From a checkpoint of a small transformer trained on Wikipedia: 2 heads of 32, 4.35M parameters.
Each number is 128 + 32 x the weight over its row's rms, rounded and kept within 0 to 255. Layers, rows and columns count from 0. Numbers have three digits each. The size before them is the row's rms in percent of the matrix's.

# layer 2 attention value, 64x96, rms 0.128, rows 0-63, columns 0-47
108:158152104104154121124127121134113177084109192120126126125116111093099143135130143161132093125169142161111100141104119110128094171131115136113168
106:113118090171148121150132108144160163162149183074108034145144130170119102121120102090158149128155120146086091107114065132125113158080159149092169
090:167143202143085154102122106096079142141132133105154136110124038133132117122152161050159088124114091140039099086128087134115123082133126096102141
110:168111071061191121129141144099136099123133141151096185149186146078147123114154162182110178125154188171110097103123162130165124104120150201074162
092:132059085084094169124083118086155151106148137193091195134148116150158083173189172127130159149131160092122120124113115150161141081123168069106055
089:091120109163170134146106139157184153089195106150136120130117149164176110174133074159148169143115134111190132124096151107126134090160109138151083
100:077155144083149127159175157119081126112132120135159089144136191102123132151103152148147105153120084142145157109171204178157185092134077185134148
109:153128134139073117127166072112118148180141091079144064118134113182122094123084183122169131122130103158093185135142083138137109107123061126092130
110:150155133142087143109186134145138087108141164101103156131071134136071110075144140208092110137143132118159123145103097143102171129156125080165106
094:141192189034087138117150127060114091161114132185106157121147098084082155139093118155134131149154147123142160172150168132111167103212106159160143
111:107163152063088151123128077096166158110105079133096126148139121151118160114134097147109050075124115126175120168178117121171144122130116133136102
090:056118156178128106118147115214144108139123098070143035145119113180125126094164110116138142096162071109140141135027095107114139158103140088096126
092:143158114132120074151121128113150099108182165022146136158098164172083119114118151169134139106111088102200108164122127156196072133075155134100117
094:148133077132109123154195120166210189094171120116142125156169155132115085123134150155141150122116139080081073046164168113120158129086109140135109
110:176136090124163153113125093094143182117150150132110168130177082142061151125100077125171083088080190171120096154149087108114069088157118140133146
101:159116123134183137159103100107071142133127158154145136097149076064102110192132179096090082152100127073092125184188110171096114105069104113094112
108:142140103136125140101157103130121131111134121136105116123128130172142085127218064047168154112159104121115134064089092111098152131115130108117132
081:114151151094120151108141112136174048126164110091131138115120147157119135055127178134058101089102130132196118102110105138153194167103149075185095
096:126143051107159103167176106123197088137151135136129118102115185175096104171142099158182125082168126142141103175125108117118161165123089134125118
120:179195145048134120157124159143164155100119126132178174141127170115169126144098096159157097169100128103151097081113141146166174148164078133102135
096:109179160148162148138172150186180062161103137118146101159163123117150208094111143147138131054181165110201105088137103169101160105099148168167121
106:132137065138101147137113180108165069160109105089097090161139180133162158091182082076154114098166084149160096085128136120146129113124131111123172
094:181145129091104176131067164137117148178139155160149118133139191188128172141095133172164107179067123124094100134196127136187116100159133105125063
087:141099070144133105108125156119087176077185142090109121126170068109117095158115106087133134123110158120150109149140090062150052105113108134148186
120:063074100144113102144078097180153143162112111117180128096137142137173084124162154127132127118148069100105165083104062096140134170151128127125108
093:097102112135137179094159159103139070135121131175111143148160164145130140118159123126119094091101157131172192108147160177146111097090190084068134
111:128114141108106145090174122055119054147133180103164131111133103102090134137155129162129072185154129082145119126182093132132102160106184162108133
102:111188112143146115142097128151195154137105111148107067119125128097124112115111069170123120137153088150124147138107037131102093155104127149078153
100:154118133098117101103136108122079140141108161122161193113119068069204117127179165096165131152145084082145136095149042106153064117143122132089131
084:114125090153142149123136162156161161100101144149087125127165134137074120117088077110184137071109091136055084120126093158173111071094160122086146
107:158186179085166128126126157098127082118085103154125092084147149101127195147115162143115129084085131146151102129164227130137163103100122147144147
106:147144130157111083136160094125090139119151108101153087094083179156184106156136129165178174184171072161125148143158074076147108157123086151115087
078:083124168150119121142151163070128098160057081113102126152159109096153110149161146054186120135081132113106134158154132092147117043131140146066069
087:126145097161158125076113137154155190146152151106161078164123158125068181083068143110208135115152136107102123129177110134103152146110134076124151
092:089145142135102086140162147087104103163087093140136075102142210086158097124165143152117143088075098156152167084076174183182140099140158197103129
094:152054160127098121172197116094102076071101136137150129148128166093094086075175153106141107087081148113154131124099096152167081103139131146111151
091:157174159101126118202142150078183108068111119146133142126167125098109104089060148133119099119124074091088094145112175183152126123129141214107099
088:087143147145134130130146147104081090086140152124104183131129184168105125152079061125081125133173167146107119121152079053160117124071149092123171
112:072130111140113158069134114181141176191119121151117121078116153151155133077115094133153183178201142198129150222086104103093170115146140117118118
103:155120131144093148165146139139095174123143101146104119110167185130167114160179106124119208169145093073148132119088159153129166091104187120140151
089:090119119181167070131127081153131107123079116146097109117158145127161124116156120111151192075089155108085125162112146133133105090148172126132113
112:156089112121093119174135141068086167118114123080155100134131094100115094161123143057101093098056157099112140040139114139081145111110134138091133
105:119177182122132140168100133088168127089112078112139184086149091108142090117152153118182122098095106152072156149103123153143143098126149134117067
101:082108135094133173128113100152100173122167080174080079114113158179180115110116070137148228095146087176116112132099193152087108138146163138187144
089:064077136154103176111122129180171134130149145171131177090160098187183145108158156133192215139159102070098166169117100104130149140160180092133137
098:058135146183123197112090114159109108121140127159126125101150127124171148119157078152143214173188113118081139158165084114117160123144109129117057
104:087066132095137127195117126104069139137089148161143075163164135089115069122164090126106166175100141093105114140167091132169181111116143126128120
090:082115144121116174077091158092113156125150115139121112114078188154106149146141110100156118109207150140139143142172127117099103171195094073202144
111:110154121140135105114074148173147155165184167125152137157098087158163180105124148119196080148142140081082123150156084153106154106104064076137159
091:121140187131169148191160092142123091066101156178164159127183161105123092208192132092129110154097096078141116199104112124165159181115131148163156
093:145144099114118116116080131132134131224109127172101095096126076137157144100115120177134155168132081154099124170104161132064165124179125138123125
089:137125154110167139140186117073114089098061108155146177129183145106121102132134176049127119099085128128135159122114174125152154125115178168147147
113:169104125094130163115132081106103124129176071109083159117176135124130154137136118139069188153101158144154116067099180127084094083101194120134093
098:101110188149126136159140076112150108070136123118117137117072105149095097156126131091146164115145083108126141159135110153128135150084167147086090
106:127137119089130143071123089116109133176137105113128126181078067183139163131100115140152161172148105131127126140211097105137097136121100091097071
091:124158127105101139180082128101190142094086081165091142117149158087148131115086138117111116160118140118090087225129164132143124078100106158117085
102:061177104138155133127092085185143111127164086173126122177080120147155119094125111122184179150156062091072130152157143164157165102127097094128078
100:148146100124130140075098056177093162151167124109112152113122094126157145102064164146165147156182184207114164186087173115033142135146127084118100
079:057115146109081154087108102169181117188143133121120142163096159156161142047103084126154177118145145174086135160121075140180160151111132137136096
084:165110191096087167177126175084112172111151147098138108077189123100114158165119121128165116141124096127077102138099158155138097128131087178149067
129:134118127169109105202163139101153110105074059159128115099159142115122049180125125109089137115083148186162167113085130097123126135072214177106100
083:205122114116090149143200140110159136118089082148142169093187149136089118141112167136130103144084137131128126130130178132143108149086183145176100
140:107118144131142200014090110197102123124157163136135114162100078156165195129130104099167142158177162128122143099152122152082131167116076048145125
098:110137086147212113122094127114126158173151114121103163092131121101100136140092129156048222080127183133115089122107132110113105121105199104103124